config.yaml
d_model: 96
activation: "swiglu"
norm_place: "pre"
attn_scale: 0.321
optimizer: "muon_variant"
lr: 0.00794
lr_mult_down: 1.5
decay_fraction: 0.766
Each number is 500 + 40 x the weight over its row's rms, rounded and kept within 0 to 999. Layers, rows and columns count from 0. Numbers have three digits each. The size before them is the row's rms in percent of the matrix's.

# layer 5 attention key, 96x96, rms 0.186, rows 14-47, columns 0-47
122:465435496530413514487601450457421491568465427548529539542522537529482531515502503467469486483477462543586482512447495459471573557429511542552454
116:510419514469522502561431495463513508479468492505524492539522482475431504566495436566447473447543533536473519494544417492533485485448415481498526
126:471546504505487504432482491451557561515492528485501453587523532436526518463451497551503483468448429565490475476499509493513535448503535541473590
126:484523533484521538510489535473486537503570408516570468499441550444483501476525441564528519474544407511504556528538371554543464558517499531534436
132:519605412501601584581498569473490518506456403536524477570446540528453509507497537548495474547488523482516480465481431433492524484515553488474514
129:513473539603564555552557496530481520497503566549491433469506563520530560427499432531459473496504517479418482443433545490447507464513496519530494
123:471521482511559504501447489505503423532431459458502459597536513564511467489519486434461469521501542508513476470497473492477442381488491476537508
126:516525493450447494391544552481507486486521493491549571479474562499540537440486513514496407482556543484578545527503517481576525504503484512471533
123:523476445503468536487625460546532503462588527475514472491443457494464551555522583536520460497540488469453469444550513512487495520458549507514476
128:577502477468514500592478481494537446448506484455481407460537453485467463478475508544489503426500460507612528479618519476503528540519459492522521
133:626465434481513456442498461480527539503434448528493501503530513525489481440515512554525469524462474460416433530501584567476520486483478533515490
115:560459409523442485520453568522489428454460444493477514469516528466439444483580511493489474585455423523493539507517517498519484450429541559537487
131:486526514460524513583588485509463450500450482401465464511508488464448538455590477500462515565524495514502403505450576493536423535487513581482537
125:506478510514471487411499521548481487436413461565436515481481465473529473491521520591526480452521541485482541484486528497426421471503563531472471
123:513441360473538484497438489496418529513511474565492445538438495452483546500476495462516489476493484523394516471517551442547478510507456456450536
131:502438543512529484503587546487447408512577492540484456582457519451515504516482509508472466442560534471558467558573523520485471474567495495472580
128:420420477512470497516467531517440585522468491421490516446530486504413533434541517492511481534482582557584473487542525467561533470536527419490507
128:583378509445549518495534416488563489541521504505600539493505555561486505461540513472521538471475500507466427522505518492516463516509588485531523
041:598472517531485505467461510586506550550465502477511559500468538452409451490452509499485519514500489502516546412496509461464521536512464542510519
042:589450519522451576466510505565508504562488573511523535474452532427477491522453444477458481543464483557528552439540471533420487503444415516486502
026:420518537451563450586527475448502505504547465519457534519542442537587543483500536515501474492529527468432429557455518438542519473560582498484488
038:581427484543473570491455486530447514563465549482498508500452495464429454533487455492462506508476497593501552497561469554441458531428448487514493
032:436539563405513474473530536469593510425536499447495529475541483524536498476505525519544443460584530438489509521453568438569520415506589487483548
034:387532482488527522560542502486543529476538523489471537432565442514549546492508490543554453502488502483452420540519519528525510472516498472477521
036:447556560483490522508522505469555501410543527462467499465521451494595507466538530560527433493515484480454451514444508463536505398526566489514543
036:565459467545510516507514475553408512624439501536481528526473560497430516476515484446428528525440504540506474485518506546469509592532429527488507
071:432496524481482496525542528460564493396520537481508477487542453515593493487536511552528465493497492461440456556468515451548449405449595507500487
038:536428484498452483485455529523443462517460546485517522545480476492455414540421463501458524532445558560570621532575507502462506486472501461509537
107:472460513538511512505575492472488499473462533536469513513519552514526573475571483515475459509489521495372412492393575478507488458441558551487507
085:663466442476473446467571441553525462508491442494479469472485527473406520446581527542504472520567451480506497448519603494481537540485537593508523
122:566480472556524488505493467563511416484476475556468457483503520512518443469521496473513530494478463468434536474490541486399446476502580526551460
109:519539384517461500437507496474560499528525440554519521465454534542444532517501544551549422475517477536551525469589511499534537479462488492523514
117:496492547472475455550402407505537493547490468524481546440555510550432464515521465466532528448517580530473538481529463461517551517479510439554450
111:469493498505493464573476581529437465467500467394463436470511502450436485435585496479485492564517499517545471508548518521575447474546543507508484
# layer 5 attention query, 96x96, rms 0.171, rows 15-48, columns 0-47
118:418539492486475476483456431512491498496452484476510494472484445523538441493566514525433445530519471476540511399470443476503436524554438450420534
115:476468460525443454462510486450517536425507464477444504545491532537512518436574450548482435500462479531478522555545449533523482474511496507448566
122:475453483488502484545490464485491505449535491539476503443435543532481461519458390584494535478494468543563469431470477516496414485455496520525504
117:483509476495476449536537487477511519485485450477494454566448526528547488529508487485534504503501538550508466447383539507541536549473485539474535
123:430484498499520579540547479559560506492483481562521435502605523522568490472479530533574465518510473541487532556487501460479505531479521499555506
121:513497547482452445523456496516498443546519415514518514485459529397504486565502481486492481552498553478547469505526581507443475406525548516446506
114:519457477457531496424537496459528474507522513486496525485452526511571479437499540471536483522539534544489558491483519452533451567476533523444596
116:539483415526504522453540476502476496434555512457504488512517405464481520556385479478538496541539532525525433384501539470516500478500543544497502
118:548489513539451530466490424486554470517623515461469421509458486555448483485446445467562498530488498497504496484505493449577544529582470502469513
122:573461458448449505397552565511514499527563546505513549534559495519494468410533473471532468497536481541485473443555546442484505468472450474518472
113:485517502530462495523539585511476425428525494536478529547540505500501470487601531445524533515515536531470543484487494494479446506456526510439519
119:519518560468520475457542524501432479471491491457501429503552570433471519535496574523538532488518554504465546492509589535517456522468411516530541
113:560446500513545461490442541490568527539529460545442516500525498509554500531526482539474542456583589509559413527448470514502503442408465478502455
115:475467427481428462516496485480477531476497526552542475559446428405506519503572469500503507527506583469477495494566472514477555534464464504536570
121:514418501578517484495535508478524475543524457476458523525450497495498571505477521548471534461495498557485557453486476443494456453498477451509509
119:432446495490461488538476515505470549543480508534514452478442508419383436429545470514550451507456487510510518540420568510537501475583503558503459
124:494448470462516505502493483458469478482458505552500456489547551522464511458505535448469508469445450424519496533550511389523500487443442541555476
018:529468509510405550505473501519449492532482519513503518504476466511405460531515401517502520554459486537524444505541477507454473524447414507556501
017:547495538539446545518429483586478505538496503482500509528417504465449456534514466501496475569470463478494500492507481513473444466434412540549548
025:448522466475591448459567533453538508426447471501502507478562531498554549458503531527505480422522483456463570504457448494493534546492566467462528
033:545444517560424534525448469510442470530516497552528533528450491467411492541477460503475523559510518526510478499552504493475464479426406514526464
034:385460480513537517541529507475538486532511512491469463548514450551542518477527578504488497442476424479482570527472463493493493457526542477492447
047:404518468501587464531554538426498490452457544476464496502522516519581555471505554539458524449482500506466548518438484478523495549531569432461525
083:389507458509572537531555559484512491513471530477477465511535513519566534493547600477496504429435432496478584529480444489503483504497537471456485
026:453510536561590536471499492521524464508466524475477534492488565515432485495498522577440543458417465483486539551439434532543513538544551523495578
069:413526475470553524546563501505525488518493531532498467535504516527615509521532564473532481482477468482479543537463457470505498505514497455453475
034:461480481522484610516505523503496477517464545466507469557500466573518547503569523492492463485408439490481615476511465537525498474542512514525474
117:498499480477510510445523536511507504415449501536505479515648519483534501461552583502489481500557501556477551469488529481483458536410485509507516
092:616476494451445493430489470503487455507623495481466472547480492549389486480440446510551510537530541533492444399523560471547511486512477544507513
120:548480503530524536550510557509538429506549465567461501518570517504515526540493498467522566475516535488511454558523496473457543467400542512531455
117:516443410512489540403524522440560455466538490532498540505447464514544438503539431461533442536502535545526494440494528492534534510527505586435512
118:506555556475541506498378477495497485540438507527536527431501490520427424458526471483447488499476467454551457503459514500497540535488499512495474
113:474486553531474482578536531525453479469532488516498457514481565427394430482536507525557550492494508555486557480473569517488449459507507503490479
114:518478455530499514528510407465462510450518534476482418487490461497452579522370477501475531468470428462524504473520469457548507515495488490571499
# layer 5 attention value, 96x96, rms 0.301, rows 0-31, columns 0-47
123:480510541482535434483521515507490524537513535529549449447468498481524508587530506516625493508505501547521500591516525488602521531450512465502512
116:453453507420478491494483523484456556544538447475497483517532506516468545491474523518498473504506556565474548464473515587497512463474474490470412
123:546468490584515519533468452511514520505562513423552532521387564511440470496539531521483493497519459471481462502438528499550480489411521537490500
125:497462504463556500519455480465429450505523480468593498489492476549499472534480486531489498509496521494461498469481540613477476499569550523442510
123:510483518483515528517553559477500595565496503461564462504498534494538466570440523564506576465527602562484490472522515517499493460459477510576516
118:551508461425542535527475582496565458538492542533483414508502513519545576491451528482493567493501537519511487468509514465539474484558446497493450
119:563553498480476515487545506567494564381505524497545488511608546497504507571518500546525455488504502608537516521470508462468451556571474444522507
114:478471543548495499464530523563505479488443523480497548433518444423562486430521509474572528564540488468484460444524434524595494494550478505500514
121:568481488462502488473530479474516517519413487484460485442494472440575549478488439527450504501486542578492544517499493503459490499549541511437443
116:470514412481513510543469460572483469451487516525520527474507490552472531495463515576459423494465513450523473514476493461564506416483490505599525
123:446524542468477496416473447585461446451496479467540492464481566482523554510515552466461486479482521528514470449491537443506497500486499458454495
130:474556453499516534569502451435535583502485572502553487511534519463502431521536529448465443452545544462512452483486516528469523475512451575492518
133:518541491536482457491469560505536513500499427455490504497495564493465599546462511531503519589525510483507543592531536496451515432562444541534480
120:509426446525456515490440499444514520506499494469427483520513527560546515562512506530503587500469455540541492494514469439478502511503522482480514
116:552500451521497532501522516504418570501495526507528519422505463507542437484487553463409455552486534562512512441545443462505519468533519570515493
124:490493518544547446564527452562507514489482464480503527503553471528566529543592471505485580543472529451489517478602523462560577524479490543574479
121:506538500545519460513467483429515470498543440528536461469545460467482496484541496446564527542438490567526487454523487463537490560513470504506479
125:491491490511498474483409493491441538476503478527495483493457518455547482476493536482524564464504505436472505501527547506512479496549545526505467
121:500448511433470431591521517514512489498565535466514582509508540487482536462509516586523515535459582480516501478472457456409475547512511479531511
126:514501469503503411452475486531487463519552512455614486522469511566571537486572481520478573485478505540498510412455486456486515452501481484530471
115:530498447517513513466496539520455526546523437467553503492605499454486524520468454528485479472504448454504455499496439431541523460464497472436529
123:525486517510522548498425489499567522507551540429491502538390437450491465480519537491398567558489478535548519533467539505504503515470480498527483
123:508508518456471527510458532469541486488502541507554509515499462495526486494598530526527423503470472472510504533479497544502502498520454449589484
115:484544466518428507510483474455513523495543455470476540518545405514551569459505523475533505438494558527468443568519481536511433549491478456567550
121:485455471547482605436533472507492537524485433509554502451470417471519480522595468516484562506482580510481498520483521503494519516527566520498531
114:600466548489514535476475507462449530541454561505463461474504507422508498532527556550511428426444472471478539502463467496541500454533508542543378
121:466494484479532440510535515540455516539490561520520477404462533525496522584574502498470451446583446521521463477536533521443450441533516563537572
110:534475477456518518461448454462527471464546448500553508482570545514530498535485464445454431580550532516543555511501488580564512507507456540505526
115:468562510406465503547526500507530503444518497540473492457497547427505535504503477518487560531469551431523509466490545547484519474446488498455474
122:502516491567484486475478505489522454471467474514504466504551468584559518551460527577542478479431493549495500440428514506545446507496481577517525
124:546539503480507481525430497513489519579503434482444536407504477445557523532440480520475446577501426525505480458454516486456497558439529438528508
129:490571493449490521480480554515479560493424460515541536439465470620451525484482520521523516498465429454490529460571497474466471503587526488580491
# layer 5 attention output (transposed), 96x96, rms 0.801, rows 0-31, columns 0-47
126:532504531535528439466529534473482514503516552581530467443487531489514516550559532523595483514502499522516464608489540514589486548427482482550485
118:529446551460466509471500495495457540482555437442527510506511528507450535460476562521466535538491550476475451445437529541542532416495532481464443
121:503481453534552538536411481501493514531516508471517552503463541528431453476565543550486461440471490454470517519439459489520490483463504525506468
125:467459517440503495475447477472457444527552478456617470445461480511486463529521509502545504507494533494499502497492538591547478521545527537412512
118:489498491481478541513576568474476557556488496470544495532480554519532518555438534593508529488533603551537511474579534515486505492484495521507521
120:577507473417500503523440564493584467493535531549530472461565517525559584506444508465520569489527519461510507490529496491526494512513478514504381
116:572521508491469495479522525529502530388474505495567480464609577490507512536558467556518470470507440647529491448438522489478458474545459488510524
116:461483500560512544488548533584517449505449493485529549444487468448521510501537499513519517557521466462512515429491456486572512485544434467498514
122:559487511484530475468536492449492449572383458497461503479479481453553532469501465484459519493425533574476489497473491484467487496532540489415449
120:488523444433506464473448477547475491468505482529549493516489494488468513526482538576477470478497508486538528475536497495540545488466506501617550
125:463532503502509483492450456574457436466574460526531460499509524497508555519466529490474509447477514470452498439484539441506527480474485478431533
132:467553491477495544517462476432518595477466551513519504512466550441468423547538517452458449447558541465493491495501479542500524471504443545474475
130:493489523480470500460506537514481499549465456435505518475499519493481625513524501507496493602484508475510496602504551473499487416506456518581455
115:499479445512472458427462472453571510505504469504425477472510540580548539563507480541523527494526429536544505490549477453485491536487555493538490
123:557510429522546534539515492538452573448515537524534545408525439536550474475513488471455463547476535502479475469506441508452541521502507567538461
121:500469505544542477497486383539507502520470499472486485521530464502558536577582490509490590542462528475500491420609491444516500465436473528572460
117:518513507487501489502475526411504478496540476501514511487554406482504472484536541452574507525464544552515510475556468494530444491490436451515445
123:473505533513533503498445502500461533468506457507498487477471517489536485524527527494534572490502496481498502518553535496491484512584561506524473
117:522477527495463452574471532502542485509538470493527611505479579476511511492479475613508523548471557486492533493527462458400508536505488464513522
119:517555480541464415466492498564487442486592534519589457510433557545541511479548496557457552458464521537486498445493478492477492487532509473508488
116:559490484514460503466527496528451494538547458488582472518560520443483531520436504496483500490479474450527521539499420466503474495470495496451503
122:501453536548558530436411573488555508481566554457500497520403504455534469464497559451418586524498502542504518550465546448480489526502471482497507
122:506459528429478483493478498486524478450496533484557477482504439479515509492583528552508437550481503489518461524444505511527494504458485470578508
124:487493555501457516492521446485514508530555481439479496603514422549556523477509514514515505448555564540504530544510521533502441547498489494552508
125:458493440583502594452551505508483497523519441514491536405476402480540520510613468527425530486511514510493487516519504541523560499449569516469521
122:578510549553499544529487502439464535509539513530493458513477509444498546528502532611492469418525471452539550468474451471475550479541466561520429
124:413491485463516447522518464530462563505511562511533462455477601487487532516547510525461454467555438551520543497529488518459455478535485496468542
122:511475419490502531523482421441545487498514421502537529583547507555534519506500506447450426569484574522511492519432472502530543469542489537476583
115:474480496428534509530594467485543505508470478567487465515458553458522521455504474515512491501464511460496511502435487520485476537433492512512407
121:477482478528504517495474557471461442537477500548432473480540452595578518546461506569521445475438497527492491469436484517580441500532513574509509
127:547508511496499482484466488530447552561504481492424531415526458471523524542431499516468483556511418495491526455433515517464503552497518421499476
130:473533490446546496480509541515460534508413485524527497459466518585463519471530560474456502504462403464483519498582510499463516486565508501568522